{"hidden_act": "swiglu", "norm_eps": 1e-05, "rope_fraction": 1.0, "attn_scale": 0.125, "learning_rate": 0.00574, "dataset": "wikipedia_en"}
Each number is 128 + 24 x the weight over its row's rms, rounded and kept within 0 to 255. Layers, rows and columns count from 0. The size above them is the row's rms in percent of the matrix's.

# layer 2 attention value, 256x192, rms 0.133, rows 43-63, columns 0-63
size [ 97  97  87  88  90  95  89  96  97  99 101  90  99  93  98  98  98  93  94  92  98]
[[110 150 113  92  84 125 144 106 119 121 129 123 133 151 116 138 153 112 125  93 142 135  88 148  89 110 119 125 111 160 133 139  97 147 118 156 116 115 111 123  97 136  98  88 150 163 127 148 157 138 133 114 111 100  99  73 120 129 112 102  85 111  99  91]
 [124 130 127 125 132 160 100 138 110 128 135  92 101 180 120 129 147 185 127 119 152 130 113 106 128 103 103 116 132 133 156 113 160 134 161  94 120 166 148 115 150 149 103 129  94 149 148 159 149 167 144  86  84 157  89 162 101  96 168 118 131 115 140 107]
 [176 123 116 144 137 121 140 149 134 105  81  54 115 105 125 114 114 191 108 161 184 117 111  95 135 158  99 103 159 152 109  79 116  91 105 114  96 134 146 135 113 132 142 160 149 123  83  95 105 124  88 134 129 118 134 131 112 153 135 129 120 109 126 160]
 [108 139 142  93 174 123 169 101  78 109 111  79 132 127 155  69 119 111 106 116 139 112 145 133 139 123 148 107 125 155 113 102 139 112 123 132 135 114 139  94 129 156 135 118 137  80 132 144 194 128 113 181 137 126  92 138  86 130 131 162 121 158 117 116]
 [107 118 131 110 167 149 126 100 164 112  92 157 148 127 108 130 116 145 146 123 165  96 181 115  77 131 143 155 150  91 127  98 122 164 173 106 125 125 125 149 112 130 142 127 148  97 122 122 116 105 106 127 116 127 129 138 125  91  86 111  96 103 117 132]
 [153 110 105 142  98 177 170 139  81  93 136 133 124 114 120 123 126 133 124 159 158 181 144 105 143 109 114 111 122 141 134 168  83  85 137 140 118 112 126 127 123 127 113 152 120 126 101 173 172 123 111 136 106 174  94 138 134 127 129 105 126 145 107 123]
 [160 127  96 154 125 134 153 140  57 105 145 107 114  91 129 105 123 156 174 155 136 118 109 163  97 164 111 120  96 114 179 111 108 170 143 143 148 120 154  86 112 139 127 148  96 108 139 131 142 119 114 124  74 136 146  86 156 116 141 126 126 143 128 128]
 [ 93 165 101  96 150 173 129 133 148 152 104 133 123 148 148  95 167 168  73 156  82 122 121 132 121  93 123  71 138 138 157 158 175 123 117 114 126 111  94 130 123 127 157 124 115 121 102 111  88 150 108 135  76 136 137 101 166 116  99 130 125 135 105 157]
 [122 119 156 131 104 112 125 125 127 125 115  99  88 104 133 112 102 125 135 126 147 158  90 165 147 115 123 153 152 128 136 139 132  89 114 142 112 113 126  85 103 141 131 160 133 111 196 163 114  74  83 160 106 148 124 139 170 105 131 138 141 166 124 117]
 [144 151 108 105 125 111 136 164  76 159  87 118  99 164 123 141  69 141 152 102 120 172 148 121 134  82 100 124 172 132 166 107 153 131 114 111 154 151 147 155 140 155 126 102 164 130 182 124 157 159 100 133 167 173 129 142 115 135 173  97 103  70 129 114]
 [ 90 147 134 162 154 131 131 106 128 158 130 139 173 100 105 143 129 167  77 127  89 121 131 117 108 119 117 107 111 185 132 129 103  63 153 137 136 143 109 138 130 158 128 117 129  70 143 133 132 130 148 147 128 111 119 135 143 124  59 127 151 116 162  89]
 [112 143 122 111 112 137 119 122 161 132 103 140 132  84 136 169 164 135 144 131  62 156 146 151 123 111 125 151 118 181 126 125 142 173 121 140 101 101 144 129 129  84 130 117 127 138 139 139 113 108 158 134 149  86 120 122  84 149 150 139 140 151 128 147]
 [118 117  87 122 122 144 114 130 104 166 136 136 129  87 150 149  53 118 155 121 110  97 126 126 132 140 139 147  94 124 132 101  99 139  87 138 153 182 175 140 110  91  89 121 126 144 169 108 145 113  76  95 135 108 126 157 141 135 146 143 153 124 134 112]
 [140 120 108 121 161  93 143 175 161 122 112 144 146 126 110 150 132 157 125 110 133 167 130 103 135 158 127 114 142 154 135 111 165 128 133 166 195  84 139 102 115 114 158 150  89  57 137 128 119 143 131 113 167 167 108 103 135 122 114  98 127 140 142 115]
 [150  80 127 145 125 145 139 138 124 103 137 154 128 129 161 148 116 137  92 102 160 119  92 144 125 124 154 110 104 149 128 123 138 138 110 112 177 146 117  87 129 142 156 117 146 121 113 171 120 146 130 173 125  99 101 103 130 113 128 110 153 125 134 103]
 [207 119 138 118 172 141 146 103 107 174 127 144 110 124 134 128 112 143 126 109 140 104 126 144  95 149 146  59 124 129 142 170 135 121 130 130 143 182 142 139 111 122 167 105 140 114 108 169  95 151 170 101 141 112  96 114 115 117 124 137  96 128 120 111]
 [ 94 162 131 121 131 138 117 133 135 163 116 157 124 125 134 127 144 121 188 100 109 138  94 118 161 145 113 136 142 126 112  96 102 102 149 115 122 129  97  92 141 131 130 113 107 118 142 162 152 156 176 128 118 161 158 109 116 173 132  48 146 205 136 144]
 [105 124 151 117 112 106 115  99 111 145 144 110  91 111 122 150 131 144 152 137 122 159 104 104 135 108  86 131  65 122 161  95 109 104 102  61 124 176 108 148 142 107 107 103 123 101 155 159 112 135 121 134 112 103 122 128  96  86 102  93 113 108 173  83]
 [ 87 157 128 144 128 121 119 165  99 136 126 112 125 121 153  83 154 132 144 131 108 152 154 133 134 108 100 118  92 172 138 128 155 160  98 125 107 145  82 115 102 152 155 111 111 124 185  86 158 162 154 129 125  94 108 178 139 150 136 135 129 125 146 140]
 [125 110  60 131 115 131 132 147 137 143 142 133 177 122 126 148 123 131 156 144 123 114 152 116 108 109  98 119 135 153  56 171 146  90  98 113 131 109 104 121  74  97 108 144 146 154  70 144 112 146 117 127  96 127 102 135  74 134  79 100 132 132 137  98]
 [136 157 141 154 180 108 107 151 137 101 127 129 147 164 114 146 139  66 113 121 115 165 174 123 117 134 107 142 141 136 154 123 143  94 166 124 133 109 142 175 119 112 113 189 169 102 189 124 151 131 133 118 138 144 116 111 116 116  64 127 159 116 111 147]]
# layer 2 attention output (transposed), 256x192, rms 0.118, rows 43-63, columns 0-63
size [ 98  89  83  84  88  97  82  91  91  98 104  89  87  88  91  94  92  89  86  88  91]
[[125 114 178 149 113 145 151 124 118 115  98 124  81 107 167 149  96  84 127 173 100 109 137  94 149 184 163 115 107 115  99  83 105 103 143  85 112 103 113 104 133 144 138 133 101 149 122 130 127 113 106  93 156 167 101 155 134 132 118  96 112 136 165 111]
 [102 109 105 144 151 148 160 120 116 116 134 112  95  95 163 149 151  89 116 107 111 141 167 153 132 105 136 138 127 125 135 158  65 114  87 143 118 133 168 130 157 135 144 112 148 126 138 115 131 167 104 156 107 114 181 140 131 114 155 132 134 102 119  96]
 [ 82 139 136 144 137 100 106 112 123 129 138 138 126 138 137  88 140 122 135 138 130  86 140 146 153 155 127 146 130 119 153 114 133 210 139 141 145 117  95 114 175 128  89  81 106 115 142 134 111 133 159 108 118 126 109 107 159  99 151 102 106 106 126  99]
 [136 104 145 126 101  92 148 100 132 129 126 110 151 133 118 134 154 106 155  84  81 146 128 116 133 132 161 112 141 163 109 144 113 107  75 138 101 126 131 175 147 128 118 116  65 150 141 124 122 109 134  88 126 109 185 146 126 111 107 115 160 149 170 114]
 [145 119 159 138 112 144 128 168 148 146 119 142 140 124 122 168 169 106 130 133 160 147 109 148 126 122 122 113 131 108 149  78 130 170 145 130  89 128 152  96 173  98 137 146 127 118 124 139 142 107 127 120 103 144 107 128 142 122 130 129 182 106 105 127]
 [152 148 140 127 109 111 150 128 144 132 105 113 139 104 154 106 123 133 122 100 101 106 111 113 148 110 131 157 139 141 139 111 125 165 134 122 164 104 146 145 143 119  78 103 193 146 132 127 145 141 141 173 134 125 135 106 123 131 104 113 172 186 161 153]
 [110 123 172 130  86 140 141 122 155 132 117 187 145 145 129 113 150 117 103 124 116 162 165 122 157 113 130 142 191 140  92 107 116 110 110 143 138 142 121 110 105 140 112  67  89 138 133 153  98 113 186 151 144 125 166 142 151 117 125 147 158 119  40 100]
 [153 135 118 123 153 142 127 121 236  94 128 150  87 151 148 112 119 157 155 188 145 124 150 102 121  72 179 148 137 135 134 128 112 182 117 158  87 141 128 124 134 136 152 101 112 133 132 153 113 145 138 139 156 103 120 163 178 110 121  86 122 128 108 131]
 [142 123 154 127 120 122 109  92 106 138  90 131 130 136 132 121 158 127 131 119 120 144 110 139 122 107 144  98 125 105 152 161 125  85 123  92 126 153 107  88 138 126 118 124 141 115 123 109 107 110 107 151 144  80  81 161 163 138 115  79 115 127 105 116]
 [ 78  98 144 130 134 125  73  69 117 128 143 140 136 101 132 144 148 156 146 129 116 139 164  93 143 135 135 165 111 110  97 130 138  97 141 152 126 156 125 111 124 114  92 128 159 140 148 138 127  90  96 118 103 134 102 134 153 178 136 138 139 127 172 135]
 [115 121  66 112 137 120 128 116 142 113 114 111 125 185  89  96 145 128 124 166 132 138  94 130 160 199  83 139  91  78 123  91  83 166 107 147 110 122 116  85 120 140 129 151 117 163 122 155 162 134 149  81 136 148 108 128 127 128 124 150 106 144 137 108]
 [112 125 154 137 152 177 126 147 134  83 124 141 125 150 125 105 126 121 137 158 136 101 152 153 100  80 142 113 138 103 104 142 111  88 173 121 137 127 124 151 117 133 114 126 126  58  97 136 143 156 119  91 144 143 121 106  76 135 142 121 110 155 137 133]
 [160 148 146 162 139 110 115 154 101 170 130 170 180 133  77 120 165 121 134  95 118 121 141 120 135 123 162  93 147 143 155 122 132 107 116 140 128 115 129  91 116 129 127 133 103 119 146 107 132 140 126 136 157 115 106 160 144 105 170 142 105 100 143 136]
 [111 149 150  87 121 105 105 100 148 121 141 139  93 128 139 128 139 156 110 142 144 169 113 127  92 143  42 160 121 153 132 159 113 187  94 107 108 138 109 109 122 131 100 115 163 131 118 144 129 119 114 117 103 147 152 164 136 156 128 185 181 137 130 132]
 [132 139  93 110 115 161 113 129 120 103  82 110 131 149 154 139 112 150 119 150  61 166 127 127 152 133 178 115 123 121 113 104 129 134 132 104 118 128 137 130 151 129 113  78 142 130 114 106 127 146 140 141 129 141 140 127 135 152 132 115 129 137  94 137]
 [140 134 136 143 128  81 133 137 101 123  94 137 138 146 134 122 121 142 131 158  90 108  85 114 145 197 125 132  80 125 144 149 127  89  99  91 115 142 148 119 110  97 145 140 146 132 160 136 126 154 124 161 113 166 130  97  88 135  93 101 103 161 100 130]
 [122 120 123 148 159 163 117  88 120 119 132 128 133 145 168 130 143 123 100 117 137 113 140 123 157  79  90  99  91 114 193 142 162 125 101 144 158 131 172 136 174 106 111 104 101 141 136 125 102 120 131 143 128 139 122 155 151  74 146 148  96 138 164 112]
 [158 136 110 148  86  88 143 138 128 129 103 153 139 122 122 152 157 148 109 179 168 131 117 130 103 131 128  96  99 138 133 113 176 121 122 137 133 136 167 131 130 171 169 163 134 139 114 102 136 120  94 157 118 182 103 103 136 123 153 157 130 109 108 182]
 [ 79 110 135 137 163  79 124 118 167 112 175 151 133 122 139 159 108 138 127 140 116  79 128 116 123 131 141 113 139 105 127 163 155 121 130 126 147 127 130 141 150  71 115 137 127 145 135 136 114 120  59 134  76 120 152 124 120 122 146 104 125  99 118 120]
 [103 118 113 127 120 104 127 118 126 137 121 135 110 106 150 141 132 132 128 148 129 133 141 137 163 161 185 126 144 111 179 129 124 193 137 136 107 144 144 122 152 166 126 140  88 144 149 130 158 114 134  98 102 117  98 135 144 132 172 167 131 115  93 173]
 [107 112 153 117 147 183 151  99 156 157 158 127 146 137  77 150 131 156 133  99 125 163 133 100 157 139 101 161 153 111 125 137 145 116 169 140 142 148 139 101 125 151 133 150 117 141 136 157 182 125 161 129 148 156 133  98 125 144 183 147 133 130 134 153]]
# layer 2 attention query, 256x192, rms 0.184, rows 64-95, columns 0-63
size [ 77  60  75  75  87  95  79  96  74  93  99  95 108 102  94  97  95  99  97 109  97  96 103  93  99  97 101  99  96  93  99  99]
[[157 132 129 117  84  95 151 164 109 147 123 136 100 151 125 124  98 151 146  99  95 137 114 112 117 111 189 125 111  85 132 152 110 141 152 123 117 135 110 125  87  99 122 108 142 144 129 132  98 141 158 140 111 149 135  87 115 142 103  73 140 144 115 132]
 [139 132 132 145 107 117 113 143 162 130 128 156 124 104 166 153 150  93 126 120 149 137 140 177 126 129  78 147 163 123  92 120 125 115 113 123 120 116 117 135 162 130 154 146 127 123 131  89 126  96 121 117  91 125 107 163 126 158 144 136 165 114 154 120]
 [155 128 140  85  84 101 150 130  96 118  91 137  84 148 129 175 117 136 138 100 127 118  94 140 126 135 155 123 158  94 127 123 124 139 122 125 115 116 129 121 127 139 170 103 121 141 139  98  72 113 101 195 102 154 109 181 142 140 102 113 157 125 131 136]
 [147 125 135 127 116 170 155 157 113 143 108 169  89 127 127  89 123  95  71 121 121 173 166 121  79 139 108 124  91 130 131 118 127 157  77 128 127 134 115 141  70 133 119 130 154 133  86 167 153 127  86  87 107 152 186 101  65 134 117 138 107 132 152 106]
 [ 80 155 101  79  95 142 131 172  94 116 170 139 152 108  81 109 122 167 112 128  48 142 147 119 111  86 141 103 105 131 157 133 135 183 141 175 122 115 159 123 128 151 131 118 122 154 141 134 117 118 135 140 143 157 145 148 142 161 134 159 132 136 116 126]
 [102 131 100 193 151  75  98 152 144 105 188 135 146 141 102 148  97 116 124 138  82 127 150 150 101 121 164 158 109 102 148 165 140 116 141 127 120  80 142  89 148 142 117 133 137  79 113 173 116 145 139 108 170 103  71 111 140 179 126  83 167 109 110 137]
 [ 73 158 130 122 166 143 110 113 106 123  98 131 108 121 144 205 152 144 124 150 127 138 134 166 103 114 144 122 116 150 101 159 152 165 189 139 121 110 106 121 130 116 112 162 145 130 111 123 121 142 112 142 102  81 139 145  97 129 120 143 101  98 131  93]
 [173 161 110 127  82 160 159 136 143 142 129 117 116  68  94 130 121 134 108 120 120 113 123 147  98 118 129  92 132 149 139 149 182 194 132 144 108 123 142 173 141  92 136 125 120 108  95 121 156 116 189 132 149 149 132 176 106 154 133 157 129 123 111 111]
 [105  90  95 142 151 101 123 156  98 134 146 101 112 138 102  63 117 112 143 161 104 144 153 146 142 142 129 115 184 154 128 178 128 159  96 169 137 141 144 106 114 193 127 145 155 141 111 141  97 112 110  85 146 138 147 150 131 103  65 165 147 138  97 144]
 [137 146 148 131 128 125 145 124 173 125 136 113 136  97 115 107 145 187 122 100 107 134  81 134 117 128 105 140 101 114 146 147 123 158 138 143  89 165 112 108 108 132 140 146 125 165 127 103 107 129 125  78 130 140 147 171 136 162 154 131 123 107 117 112]
 [162 101 113 120 137 115 114 103 110 135 115 108 129 103 116 103  82 175 138  84 129 170 154  81  84 144 110  84 158  73 146 132  97 156 178 147 130 171 136 118 123 113 137 132 148  96 153 182  98 107 138 118  96 160 119 158 128 106 154 138 152 101 115 116]
 [146 129  94 143 128 197 101 136 147 105 151 143 130 123 167 119 134 130 104 156 109 104  93 105 120 107 127 175 137 121  96 100  89 178 168 143 125 136 163 102 108 159  92 100 153 160  99 155  88 115 139 162 131 117 130  88  95 132 149  93  90 136 122 129]
 [120 145 166 141 117 108 119 109 141 114 126 116 104 151 115 134 123 133 144 133 143 148 125 138 154  73 130 130  86 133 159 111  95  92 138 127 107 154 108 155 129 148 114 155 106 146 152  95 101 124 162  92 116 112 177 112 144 117  91 148 125 158 157 136]
 [ 95 109 120 150 167 140 153 105 161 133 138 162 140 142 121 154 131 111  97 120  92 133 150 152 116 163  86 184 137 176 115 134 149  95 139 109 130 115 132 104  78 136 118 154 112 123 157  86  97 150 119 134 161 141 146 201 136 140 162 153 169 143 122 133]
 [126 108 101 100 138 121 120 132 117 127 115 120 106 151 116 128 118 120 110 137 138  30 155 121  86 133 127 134  90 148 143  95  92 140 142 121 110 146 143 132 105 109 131 101  95 125 101 109 129 146 121  96 130  90  98 125 109 140 121 143 157 138 130 121]
 [177 101 100 153  83 117 126 108  95 146 100 116 167 104 129 144  79  68 105 104 154 136 144 153 154 160 137 142 120 174  75 114 137  59 133 122 126 160 155 126 131 164 125 142 129 168 143 105 120 145 137 138 133 140 115  97  88 151 100 137 125 101  97 163]
 [192 123 143 124 164 126  92  74 154 149 109 120 108 120 107 132 144 134 130 134 122 140 150 188 139 119 123 153 125 116 105 123 139 129 136 128 156 160 111 139 118 123 168 116 116 116 118  91  81 111 128 120 117 129 147 110 131  86 125 147 121 128 147 103]
 [142 176 156 146 138 109 124  78 111 141 112 111 117 160 116 111 114 172 101 145 129 132 108 129  93 124 144 112 137 176  93  70 153 145 144 125 134 103 149 126 113 188 177  93 127 144 108 197  98 139 149 121 124  89 124 130 132 118 134 138 140 105 153 142]
 [112  91 169 126  78  99 126 108 114 114 104 124 124 153 172 131 104 102 115 114  86 111 172 135 115  67 128 139 141 112 112 160 102 148  77  99 154 139 149 114  93 106 144  81 137 151 105 106 119 112 143 127 169  94 104 170 159  84 160 115 123  99  96  99]
 [157  66 147 137 121 134 118 145 122  95  78 142 115 125 129 134 133  89 140 115 121 144 119 147 135 109 158 138 157 146 115 139 167 133 132 135 166 152 152 131 152 130 121 109 136 170 108 141  95 148 183 113 136 120 115 144 155  93 177 151 125 131 133 118]
 [143 124  88 145  81 114 122 140 133 159 117  93 131 159 180 160  90 148 122  94 133 141 144 121 136 106 125 139  99 114 131 139 153 133 186 124 126 100 122 123 140 159 135  94 145 143 102 121 149 132 137  90 125 127 177  98  89 147 136 171 162 131 116 105]
 [127 148 146 134 102 155 147 125 135 118 130 120 170 140 141 169 141 137 149 157 142 123 138 110  91 152 133 101 111 154 117  76 127 108 124  90  88 140 110 128 124  84 129 139 131 166  93  96 132 140 156  87  97  93 161 129 118  94 149 126 110 105 134 123]
 [120 113 134  81  86 154  90 129 120 116 137  82 139 112 104 126 103 152 151 113 111 170 121 161  90  99 109 141 163 123 153 130 158 166 150 106 120 129 130 136 103 117  86 130 136 127 141 128 116 140 127 123 160 128 138 122 122 135 126 107 138 158 131 133]
 [133 136 133 134 164  97 147  95 136 108 131 166 144 130 132 135 122 172 170  84 138 100 112 114 158 132 126 176 150 113 143 167 102 105 125 120 110 126  98 100 111 152 143 103 157 140 137  74 128  81 117 130 144 115 153 149 112 149 123 145 115 153 150 146]
 [142 138 133 132  72 132 131 130 139 116  99 132 122  81 124 137 119 138  99 122  94 114 129 149 104 153 146 132  83 110 129 144 122 109 146 116 120  92 142 129 118  89 124  92 140 149 137 134 124  97 120 131 114 139 101 100 142 125 121 144 157 139 122 102]
 [162 136 101 111 140 101 133 115 120 141 165 130  81 117 143 147 136 147 146 121 127 106 125  85 133 142 110 112 147 149 130 103 103 129  95 125 148 136  85 146 126 150 138 109 121 116 104 124 146 136 169 167 116 141 165 142 168 140 187 136 112 151 131 137]
 [123 151 132 132 202 118 142 143 140 117 104 126 139  95 142 136 137 103 126 128 126  90 144 143 123 151 103 125 114 100 143 123 135 148  89 184 132 117 154 114 158 181 101 165 120 194 165 135  90 113 145  76 116 118 105 135 153  99 146 186 115 164 134 100]
 [123 134 131 156  71 122 155 142 106 139 145 133 135  45 136 122 152 154 148 109 108 111 125 169 128 107 125 123 107 116  89 166 144 108 143 121 130 108 160 115 102 127 151 127 117 123 163 104 119 111 110 158 130 112 151 121 119 107 150  67 115 113 126 114]
 [115 156  91 137 113 160 108 145 129 147 130 127 126 157 127 156  95 146 143 102 107  97 130 160 139 183 140 136 168  91 132 112 116 154 137 143 104 157 148 142 117 143 173 142 156 155  97 153 129 116 158 123 129  73 146 119 151 125 118 218 118 172 149 126]
 [101 134 134 109 138  97 149 108 102 110 158 142 104 136 152 124 159 121  96 131 148 162 153 158 113 121 128 141 143 124  85  79 108  87 184 148 115 127 133 152 117 105 158 121 118 162 125 109 104 100 153 132  74 115 119 139 148 115 109 132 151 133 102 134]
 [147 180 134 146 123 137  99 139 121 126 119 126  96 135 137 144 101 111  71 141 142 149 125 120 151 150 146 115 119 126 117 119  93 132 108 158  73 110 151 158 141 116  95 118 100 129 115  81 146 120  97 158 158 142 140 144 163 127 147 135 125 100 155 145]
 [155 137 125 123 113 133 105 126 134 128 141 139 118 181 117 102 177 115 116 116 123 126 106 143 125 168 115 158 160 168 166 117 132 151 138 159 118 161  89 188 106 102 169 159 133 117 107 155  98 156 190 155 194 153 100  95 128 123 164 136 119 130 121 129]]
# layer 2 attention key, 256x192, rms 0.186, rows 64-94, columns 0-63
size [ 76  74  90  88  95  98  87  92 108  99  98  90 103  97  86  92  96  97  93 105  96  95  99  95  97  92 102  99  92  92 100]
[[127 124 129 141 172 119 110 132 121 105 170 130 138 109 108 141  99 118 118 142 168 133 110 149 157 136  93 153 119 136  94 132 146 112 117 107 149 101 104 113 144 156 137 147 124  69 110 120  97 131 111 128 145 124 136 158  97 159 137 155 134 138 141 144]
 [149 100 138 119 145 140 140 146 124 117 161 136 109 110 116 116 160 144 181 116 105 110 108  94 124 136 183 128 115 125 108 178  98 135 117 146  69 179 103 160 100 156 134 104 124 108 105 122 137 171 133 146 137 107 122 108 149 151 138 155 143 122 102 156]
 [ 87 141 116 166 123 120 108 130 121 160 163 107 157  91 108 105  91  85 102  90 136 142 128 110 143 129 122 130 164 147 125 145 160 129 112  99 118 122 125 124 133 133 155 159 124 112 136 137 162 120 117 102 107 114 139 136 124 129 142 105 139 111 102 112]
 [101  98 134 138 111 123 142 148 112 102 139 132 133 149 137 133  70 136 143 150 119 142 100 130 101 102 114 109 139  80 166 154  70 141 106  74  89 135 162 123 100 165 119  96 107 106  84  94 158 148 117 165 122 153 129 158 137 132 128 125 136 136 107 170]
 [149 169 158 153 117 138 104 112 117  97  96 108 120 100 106 145 143 135 104  87 123 128 116 157 126  95 104 137 118 126  96 156 138  98 104 131 149 164 122 113 173 160 169 142  80  92 171 156 115 112 134 133 134  71 130  66 112  92 128 134 124  86 123 137]
 [133  99 139 119  81 132 146 134 146 124 101 102 153  87 125 140 161  69 153 138 150 138 136 146 130 111 130 144 106 141 145  92 123  81 123 110 126 114 130 149 165 135 126 126 117 103 175 132  76 125 132 130 176 128 166  77 134 110 116 138 117 108 143 162]
 [111 111 141 162 127 120 126 163 108 107 115 159 192  77 148 128 133 130 154 121 135 157 122  95 126 141 131 107 152 125 185 123 118  99 110 133 148 101 107 163  96 131 126 141 101  99 125  90 106 139 154 144 161 140 108 118 122 117 144 126  87 106 135 134]
 [140 133 117 110 130  83 137 121 121 154 126 131  96 135 122 124 221 132 112 123 108 107 134 144 178 114 121 126 154  68 125 154 177  99 117 111 135 135 135 119 125 114 114 123 109 142 154 128 116 139 105 160 149 127 146 161 161 133  97 137 139 111 155 111]
 [108 147 135 131 149 109  83 145 105  93 175 103 110 138  97 145 134 155 143  76 115 132 104 151 129 121  87 129  96 132 150 176 143 114  97 133 138 126 147 110 115 112 164 133 149 147 131 159 140 104 106 143 150 144 114 165 172 141 135 120 161  96 131  93]
 [139  75 118 139 166  99 153 128 139  66 134 140 111 158 131 149 179 148 124 126 153 160 123 134 146 129 127 111 128 102 180 123 134 156 158 103 135 140 130 137 124 133 148 118 153 107  82 153 112 116 107 181 105  93 139 105  71  81 155 137 137 141 147 110]
 [ 96 135 147  89 174  68 151 150 116 143 113 127  88 122 140  93 103 110 102 170 105  92  90 137 108 127 137 158 123 133 178 123 193 140 128 115 131 123 126  92 123 124 157 105 132 111 141 116 108 130 115 149  97 114 121 146 124 161 122 137 143 160 147 139]
 [111 120 163 116  74 126 178 106 181 122  90 163 107 133 125 125 114 136 148  99 175 135 123 174 107 123 138  97 120 169 144 121 156 130 121 128 125 100 154 125  68 145 167 128 140 114 151 139 141  95 123  85 121 113  71 148 102 142 133  86 130  73 108 134]
 [113 117  95 134 188 139 141 143 149 152 137 194 181 113 136 136 115 147 122 125 131 133 150 100 118 172 138 128 146 164 124 178 158 129 138 122  86  83 121 132 122 110 133  99 123  78 108 120 165  95 127 128 159 137 140 113  87 111 194 141 162 130 136  91]
 [121 116 129 160 147 139 134 139 170 114 181 129  94  94 136 125 129 126 145 123  91 132 134 186 110 102 160 139 107 104 148 132  70 185 106 125 126 125 147 136 129  85 119  98 150 106 152 163 120 134 126  74  98 116 148 131 116 144 137 139 143  92 131 104]
 [110 135 101 126 143 178 114 128 116 124 133 134 133 149 110 175 138 166 115 106 147 148 156 144 137 131 133 110 117 147 138  52 131 145 140 117 124 107 160 134 150 114 147  99 151 118 118 113 105 134 136 137  78 155 139 156 170 164  87 134 144 142 134 127]
 [129  78 118 123 143 147 119 123 154 156  97  81 114 109 122 160 104 156 150 118  85 138 137 114 176 128 134 121 139 111 119  89 134  90 120 160  82 119 120 151 124  51 119 126 132 109 103 154 151 109 127 144 127 128 143 101 141  98 106 130 103 108 131 165]
 [160 121 112 103 140 153 140 154 124 124 137 135 136 117 160 150 111 130 135 104  80 123 131  99 168 134 115 144 124 120 139  66 131 146 134 223 146  86 129 141 124 126 120 107 114 139 109 149 207 153 114 134  92 159 149 132 108 179 153 108 152 168 125 137]
 [127 102 170 142 182 126 138 118 143  78 126 116 119 175 177 101 109 133 156 126 142 102 185 145 140 102 114 116 120  64 136 111 137 114 137 101 133 116  72 120  95  99 137  98 146 147 114 137 144 128  89 173 125 156 126 124  91 128 113 100 139 115 141  83]
 [146 153 155 136 142 143 108 110 119 110 139 131 144 136 128 113 115 157 111 120 109 145 146 130 121 130 121 124 144 139  91 114 124 119 145 111 125 117 114 102  92 101 137 127 151 115  99 123  98 149 138 130 121 143 164 112 128 131 129 135 128 113 195 151]
 [131 153 153 129 139 128  99  97 105 115 145 140 114 103  96 102  91 168 132 123 145 133 114 140 165 122 168 149 184 138 109 158 140 182 114 123 129 132 136 135 126 111 126 123 154 154 168 180 131 129 129 137 150 144 123  95 108 141  95  97 103 192  93 140]
 [174 178 130 115 130 164 118  92  99 144  87 152  96 123 134 147 129 161 127  88 138 129 128 146 106 142 182 147 175 120 150 139 110 133 149 141 122 146 144 125 116 120 113 139 132 145 117 161 127 147 135 110 188 127 125 170 155 113 171 149 129 149 115 136]
 [111 113  99 121 167 127 162  75 119 176  95 166  71 138 104  71 115 127  75 105 153 168 130 136 103 117 117 129 148 165 120 124 146 155 169 171 123 105 128 100 121 133 128 163 133 133  89 154 143 119 134 106 109 116 144 155 128 161 114 151 141 127 146 141]
 [141 147 100 160 145  68 138 155 145 160 129 119 147 139 156 121 108 128 151 132 109 101 147 106 134 118 163 143 125 105 145 151 114 109 105 172 100 133  95 112 118 123 112 110 125 126 120 158 118 133 124 161 145  99 116 112 153  99  90 138 120 127 147 123]
 [112 129 119 129  98  78 151 175  96 118 117 134 141 136 123 102  90  99 102 124 121 156 130 127 152 142 123 111 120 131  72  99 130 149 111 116 155 151 164 150 101  96 185 160 165  85 147 107 160 121 107 141 106 102 146 102 127  95 141 183  80 129 141 106]
 [119 134 135 143 152 143  90 109 143 120 144 107 106 131 128 121 118 162  94 112 147 116 114 105 134 132 109 121 110 144 121 142  73 129 129  77 124 150 107 159 144 166 154 115 156 128 129 155 145 101 146 114  90 111 118 122 144 145 108  76 147 108 128  89]
 [113 107 163 140 121 139 133  77  87 117 153 120 136 123 128 128 115 150 147 129 108  98 100 124 161 127 108 141 111 143 136 110 108 131 111  83 140  81 128 137 132 134 116 163 155 147 134 146 102 141 151 135 134  83 109 120 156  82 118 151 135 109 113 118]
 [140 106 129 128 122 141 118 115 118 146 139 156 138 115 121 125 145 160 145 147 181 174 137 158 138 119 101 131 143 126 102 100 136 175 149 120 102 140 107 148 139 110 135 143  93 144  77 163  83 126 135 116 109 120 107 122 122 179 128 180 145 151  91 119]
 [143 128 106 143 156 138 113 122 101 106  97 121 133  91 152 140 130 132 162  92 138 103  88 156 148 116 124 118 101 171 143 138 126 138 155 142 121 129 116  99 110 158 116 189 128 141  76 119 151 145 131 103 151 179 152  85 110 150 142  87 137 139 126 124]
 [110 163 127 137 140 113 106 159 166 151 130 142 114 111 129 127 150 110 104 108 161 124 145 128 115  85  86 129 141 112 166 143 144 147 122  93 130  92 138 135 112 127  93 115 137 145 104 125 108 138 143 196 148 169 137 161 163 185 180 167 130 148 145 152]
 [129 125 128 137 138 126 122 136 114 128 143 195 115 130 127  94 117 118 104 171  97 104 167 105 156 134  90 115 127 178  87 132 126 146 143 139 170 125 133 132 140 142 140  77 174 122 113 120 133 148 127 138 115 173 147  90 125 162 113 111 131 122 105 141]
 [127 124  90 101 139 149 116 125 123 112 132 134 145  45 115 140 132 146 126 131 117 123 129 102 142  93 133 124 129 129  81 128 151 152 148 132 148 116 122 114 129 135 140 141 128 126 126 136  96 123 116 106 183 135  76 142 131 103 134 104 147 111 168 156]]